config.toml
n_head = 8
vocab_size = 32768
norm = "rmsnorm"
norm_place = "pre"
tie_embeddings = false
init_std_qkv = 0.033
lr_head = 0.00348
seq_len = 512
dataset = "wikipedia_en"
Each number is 128 + 32 x the weight over the matrix's rms, rounded and kept within 0 to 255. Layers, rows and columns count from 0. Numbers have three digits each.

# layer 3 MLP up, 2048x512, rms 0.103, rows 1878-1927, columns 128-191
117145115100110134148130156102133104068157091170110091129176121128132137125104095069095126064126144141177143192114143155111141101098227097127144070118168151113173082160102087136187113122118100
163129116108126103146155103145185155127146060110108151150104113099171118140125195139104122197176095150151137158178110190112098124106170178147134156123186088151150174138110126148119140167116073
111104120136116110125124090141138101093118101155066115099152130104131066143109146132162145122163137105134132144116144110079141129136127145113122141147127084144108101102113124108145128119107142
070166102070125152109141105083154073163122138078057092209144111111120140093186090108159108122134150115107137121122088127131026109193141141137125109110071104090155153140165057205122137136118116
112086138131195178138164077161118096172167142120088158140158188167121151107111101126131123125158106096131134134125124098155175098156051067129124124120171181143063125166157142158128119144093074
150164109114146110164105163120133104162162161129138167187179151066074145148120148154190090063144138115137192177123113118092084122076131086166115173121151145127113173110128067117118093168071122
163108102153156107117141208111100111151135178143126146082082109125154113117186130187141134097140201161176129165083135121160092074138177107143131145116115112160118144135150094149144141074136136
081101123141169119145138160109094134139129063160108070114152090166194104108127128119102120149070120066155113120136154178129086118068174115142138193167116119106119062135182093059101120152141113
126088105083130172088114101117130139148110129131148138157130115123117114121094173118155102143089117168103105143141104179108130155114116140187149178133096151119107142149118134123158133162142137
098119199066117067021167171154100144117133113111116091096181136065086158134092162189117139147105115210118107110092055113170067064162145132160106164107149106210073053130093122118213161130195122
146122161063107096141188172120102150141129128103162117085105085172081112149064110034185145204165121144075128116113161062183112140103104143139057148128153117167125159129112146180093192151113137
199080157131123111137109135111065128137125088130112117146144140156097117135161179179135091092132169099061128084201121102114114109153120156097165134066139117162170120165067140119120180129165105
138105098089108111163110115137143068108138164141133059149094155124113211147111099134138161114176098151167148077099141161133165095111151049171183104174133163136171163077071084164151073095137117
121134181132125101143131091108136117107098112037149117216136108136137128037124115112124121134113093122151076176133139118078133133084066151136088125084188065131150186092134176069095067114157116
171166138093132094184080145104072174127126107086063148192128133165186160096138140098120122153144154108129122126222107151088114130174162149129166183072145151177114112135057154170140112144139131
117139075126116117126086179118097186125119107109130148105054125136179125167038156133089094119183152121207190119099103124140126128031051156124149107144104169140110127081154156151104151165143173
140124139142090135097126129162098101059068095085132124141108119179106143101077155138147183136142149149163139193069086121126157126128075162099179104066114119129142128119104171155147159140140103
155109118126091165107175108136124126127090103125128073085056109131149118136091101053109133107127143149050095126095161096157106095108133077125109083121097115087159185090138046098087122139093105
134084155144117122058145114101110141111117112108131141105074124093199175091125100146122125197116107157179121183103118095079107088144147131101126166089165118114168083194038170139104101181112136
112115177079104116136169146137130144115106128106133122168138072114061131142111115142103118118118141120136126129115109112124110109148118118126113160122108081039140160106121077117114149140114118
155090122137125038157132117120098075120124126082099155146145082118088139119109089094171021110136152193093138164137129112118095100047111174157143126137197120184157117123097127172077112152060133
121103145093124168096149147115146106121151113135085122080150134130093092087103194186140124132170152153098157127120129154054113117132135067084119102105072092136084129160095117087103130117137147
114122135142160108140161105153139093103112126142109156070183140112082149119143097075098138079124124135098168113101165129096151188212106166091202125105138164110130081092123099146136172092134113
166089148188107139152142100098054111088101096179148185145134134126124124130098122108150091122176163122138146133157099124195146117145159127081135182142152121140139109139130102144089125104124115
164149116122113116131170203112097116130112113125100117081130120122162157124158116121081146110187132175135124112137070156096097116173142115089170109104123087118139143161090048104145125131120031
103148124122169073102173168092144146180183102117084143184116113152122157172132127138176120130149120149123101106134117116147145143165146136102180158127145135085091110133137161134109170057091145
143159159096140093109153157174089116122157075076174164108171099118134140087148115184145106120127084139127127116136154088118088124100129168085146107100164101176117155137134134161094100095137154
098122111122103170160131114106127148086081117169149145077089151151142138144075049090138095091112145148123109176126138143112132127186108122114187091147099083095153126085132075082124132146156161
151073120151142128101157080150149138104151089137115139104109180110152141141072126116152150095172106138095165075104103125124139116111135116112120095132130121124132116164103170118122077156092097
133107117131110142110107102137129170125094134158129131114137180146116097086142138100126111113139105121121090120128144132172102132155111126111111085057147141113131120153142155187105164141159118
138154115154176108173079172081141192109109133172079127131172116127075140145164147104146125108160107122148138141140133147162146153096149060167114099144178125141116090162123081126100129109109130
135198134068137106155172141207115137120185075071153135154123143113130120133115146107097123092105143122134150149148109086052128136127095156157116085136120112132131113099132197097139130098119118
121136133138163128141164136135144122127131136118146152147132139117136120118121170101141141138121182130141162120113160104113125109157129160120130134127071129143120087106140138172102146116120119
137124068137106149139112119071070153113097146097166109165163129054139123136159080151125145109131152099069137123158128070220171112181137170113160101082137147177144120094116128154157149110178122
086167180125085144111124138141112196126162127113123118132122139136162073128154195126153165138161107140098160122080078101149135182163121127135110106108096118145143152089119081150128074145151113
056145173155112087161138163144157113137093107180101169148141103175148118119139098115133133173127140079143119102147113119143100183095142174139124067112183125137133160182107094098116105120185093
126143134130164152180107069115229173127097078153130195073142182081100126165121136156142093157146153163087113122137135149161152144143064177123125191111052098108096067108130126108170104161100079
119168098117165155146152173134176090105083129090111127116148185116046169130140144106108111110131111159152138119096095064082128089165149136222129182234120088149158137142146177142162158163074133
119131111040133108158086063097103128102166065173088101139133143141165081113150134096124048112114175154138131152165120175084113101161120130134119110148146132137121104119150122139091063149140205
147195172156163171027106071191142183157119131159091108178083093116137087144175069147134096102206161164106157124075098061195127122112177170163136093171157173044101110117092115163189095095070176
110110179117099130146131131078119121142114177124105114123104091146152066187100123149070120096138112132179065116108157102106141155117112151151133106096118128164132143143133136079119161148096067
162124097187094115073102127133082124126152207159075228059163157117056180154157153088114135114218156107194073111157171144093135117118156125120157193119077196128183116105134082127124101181144171
131087105154086134154128164123102105197103112146117078163166133073072099101102100137103098069083137110103189104069101171158107124091170167141148172103137171072126135110140067146107126106148146
119168165146103100066129156154097070130114132099110113158114198121150138146140135135162072133175119085108105114144145153078138131118159090093147153147152167142131150159141096122072117189166126
119040144178122134088137139146108134153156100157109107142137119180032103146202164042109105124135141111131131140048155082101130160109086177122105101115124062088143105088156129100151087142111117
198133156138121142126149113137134041119147163153120180194083150071122152142137074113137112134137083136102106135135072129137107152070065141114066139098133130135080144108139112162112169134079124
145134111160148116112129064108080090109112096117127152126113147164066098149103126123134134062144120099110089154148127107137124175166153104110177133127160099110141098128163141149114111149143111
170163144151004165157142115098077186148127157171050050079088186176103127162181136150202093098194128109131175116094093144153167124231164086148153175131156170105156127076069137097066192128179138
102154151107161203121140082130159113068135107117153151178103182116116079176161094152126128177130116113122178175172080152161059117145146159139123158118145127128101107096114092096126138159166111
163177164044210121080153117124131092130154174087148147128089141104155146141164077146135094109132107144082184106128127088100137144123138124131113142094173135110132133081121064123162125110181084
# layer 3 MLP down (transposed), 2048x512, rms 0.0519, rows 1878-1927, columns 128-191
237107120140076113145140124175115134102130139128188108183122095100170137090122106130178109126120164134107139129143144102092093254124166148101115153164106149170128153113124112106161089085155119
122061124132082116088135147143095161184079091157073161165135092148109140085051107168154135157125139047109139100149104119097179115097133148109177068140127148099159112162162160140119184141131111
157155091138070125119160087179105115147144104148105140155106159114117134106142154122142116156197115114081118111112113099124152108131154101087145161148160090187133177126123137139069117134117126
144164097123108181081121156147130169163118124158151109140125125118111114131098106150138172093088175097136125083163084091141137139175154115133168155067137133108118159128114101113120158118197128
122204074146163106114097070067140100192122122141145128202109155128132105220106138145189118154138145153125128137147097117068145055061121157151064182141118131101079090206158108092100137141085071
071108135108139185087124141151088174135148136132142125153104103113137144146107118152189047140096123124106144114095122159130129125110177136081152120076101107158099100124158162107075160182093119
133168085135154165169092081154118151103117105129141126086132169146174073133166178110125128115147183128108134163144110120107130163214105137121097075162149138143160150114129113103134185126098129
184126146122115118136106129138153132202165114171165119109105087133130136146120121149105140104128164129142099103147139152141149032143159128075102098117140115105180085139105119059091088092146119
140167170120091101101138079121143113125146102122150161133130135111098157118134114080097143083157115183088107119141128092124058080125106093142084158095132075139135153127098109130101107116081139
113170197063139155122145118091159104160178143124155141095087092133175107107115159137061084166053115152120106100183136097104158133146138129162174113180166184127182101156135143053138124083099160
102120098102140150146166057132121089118139138162172153117151201124146129119194091164166108155115160064112099155060143134098089116157155147188164214111120184151154149138149138082131110019105188
126108135142112105100115110136149148138141138133149115101153150126120076104175115129174123151157110105094123124155102200096161131158178102170113120135098092108148128047129157131150143065192087
162157100142117144136112134168107156130106061078072112173148074188137094103105114155160116219082166109128166138110152072183129200111173159054022121097066115161081109116113133078079108139108121
136138138119128170073106071149139172132099115113128052168107153117162098089047144182125119132090060131173171150109147145119163129165130163073188126141089043124106114087120183191160094139141135
125097066123152136148108111154168129123125145079146160135099185119110187168107150110093169162130118193137116173093141107145052158151090144135111081170122129112102108144119126129140127069137094
126095132158109115066127150167143135116135138167133137168142151136132120158109188120170147132197102091127110179123106116137122141102100153065178093166098090148137157103153159086103105127127172
173182122158100111102114153113103123106187172106125193109069107155088116118118179147124119116197076121190116120068142128145176128110171092126100119114100145169178153135105146176098144134132127
124159108106049124124123134223120026126119114131123152128104123147055126111165127126137147110173097183122190118132110245136091089134078112079156103150209130175144137117108155133113103139152095
083136115119110125082138175100110099136109128152140123154161180102106091109122116091080145156109104140175154139184146159081161156158128197053104116158112123190131185171123156157188188114085085
079162111121171109163159168134116174106115089132116126107181107123165146121044202102166153167125117155106056128100138140123087165114101097097191141128051107097065130065163092187116137156104198
087099148086161077119094184115120104084033113129166138123130203163136087155181098149155063171073091109171099140168158142173177160103192055109114108156177142107160136048140109177131147124125114
136119154138137122127182148152169158119105075160111152145105154186074137155097154156120143120146078135153148120139078061215118127166129183145204160106135125114115075147165144135160094209176108
136137097153110089164091141145120218132132170194071137114106121142145163144075158061141121165121185145148164190075087120109159127107173087134135063113087138133014111119107149084132107188111075
172136136136130119122132145108147095114167024137086197133110144141144142093109077092142121121148088100119128102107091117145098089122119165149173117068153136094103122092107167128141181096084111
125132124119158118137104093114114117144146123107128094110119083141141180107098115108133118159133165093176084124126158136153098098098154113178128073105174130122163129111138150138057168166110071
085175158149162083164120154178162101177119132142121150113075116144123184099167148081145156176163094171144128147165147133091129079093054142125126121082155140124055159159165134116130166149064140
100146164158157123142115105141158119153159141167128122142097091109149114148132131128099136157100135129129151135133114143074164094153143136151156081068118072142122116124129116143100122156093150
140129145118163123150136122132090178128170093134120127158113115149097099113106160137138140127076132170114125130185133147104104096169105149101104092140189145114094159142098051137117118101148121
129168120125120177106149201062149133118209162147149140117119108123095169098186077149133119145132140089175109089074140168121079192064052123180120117141137135108126138098128171161151113097128081
167152140065129134151125099125156091118151123160107113127122172128135188130124180117124091121133121097094125135127128096161133137174061172192122142125098125105155114136080118111121099148122099
121112137138088143133102127142111146121085157140139153127172201160160127169114132112172116104155163086099127158104086159158108106106113131094151099134213155159097112142129070135088115098103146
079106171064106116127159135133137099145118139122147154161113143113118088137115130140083188144121170198142144174147130143101134107149152175146112140106134185110144122125101099160109100127169125
129117138102148132131131118144113127139157135148133127116135133144129122141117098061139136126143124131119192136110131151123114155106105143121088148128130113115133110137127160139129163151149109
133127100112112094154076123096159126104094169096099157166082057151154154185124119153146156154189096097090101163136128104086124131060124103130079083105086118135120101080109152130174130122132161
127131123107145132093167157107152141126124160128094089079110166147100116125145147105153141120142061139184138197097125083139112117130144094140157068169094082114102153112096071113160166104129067
120097095112146151136142160121134112127068116126164137125107171171109159206127147103096139132080079112104143126162102123101161215142133169106100124106102118110118116092189128107140104144138139
115209105107098198104152090173151155150046161143105115151116105104182012132161119165080133193187091143158072166152092113148149135088118107091192152131127150186071200147182149125168071161086075
101115135134128095161206093188125108098076125173131153121160196152105105165147172123174132055068136160106127155091088177084140145147181136103132126151178090197199059151147149102146118160179076
093146116110130084119099078143168102128082178131130119128153167148218096119147148176059082129137159183161129110158141124158104149051114138076160129095155044103109119167132082175073114183111092
204116092196199157167119101156150165128117146202127104099107176093109094138149158112114087109121103140160111115158222082122124090111080122131102071159097130168099169102053135091145119162121087
148164161110181164109142110139106122097154125164143149096119067107125088120104112097147075101117104112110077126126154115159106130152090099133139109164126117114145115125097168090090109118126178
165108094064192188104114151118190156113132176081205112125126127164162050114139166063125073132152148156151084111136158090085126122146119097139162120148143126127136156162116156131122124150097114
102177143145131197091206149155122109160102166172132113113123152094109147143155074171158205094089126198094107099125164149102033061150160140132096188119072100066131186156196123135113161112164141
116081172132131134141070157136161065116097172113136135093114097084125068156155074095098138099156105130116142113152141092097128096152124097117179157115135151139091145089137148094144101163112159
155097141166127113122125141153135200114162174127193124106131121138114085174148137149133098149128126140177071147107097105138176145171133106150140084119138124119125126122121130074087191130073181
112153089140161126165157098167075146174117140179090118149108114137151163114107152078148130087156107145177139142175115110107128058205109123126082097116118131083092139176182090105145075136133126
133110156144136119141149092133135125163152154101114128142100123093117141160171129141120114180105125155126108142122136149146079126073128157140155145076124116139154134113117131099121131123080125
132110122097215194105140151112070159110083187093156072086139119116148192095085194125131113145175138094094155153152082164115090095087072123145132204216183179105144089168173083134115133169151105
148135100084162133132148096122082117173139093105114117106121203168112182115123119099153111111165160116143143116104110116133102122147142124094149159109153168107147173114135099151110114171119092
115118159066068156133121131164142142097130115139119124101167149152150096142121092119089102150069114107165063079157130160095142137152088147140124111130079106126126151182153117106153165101099088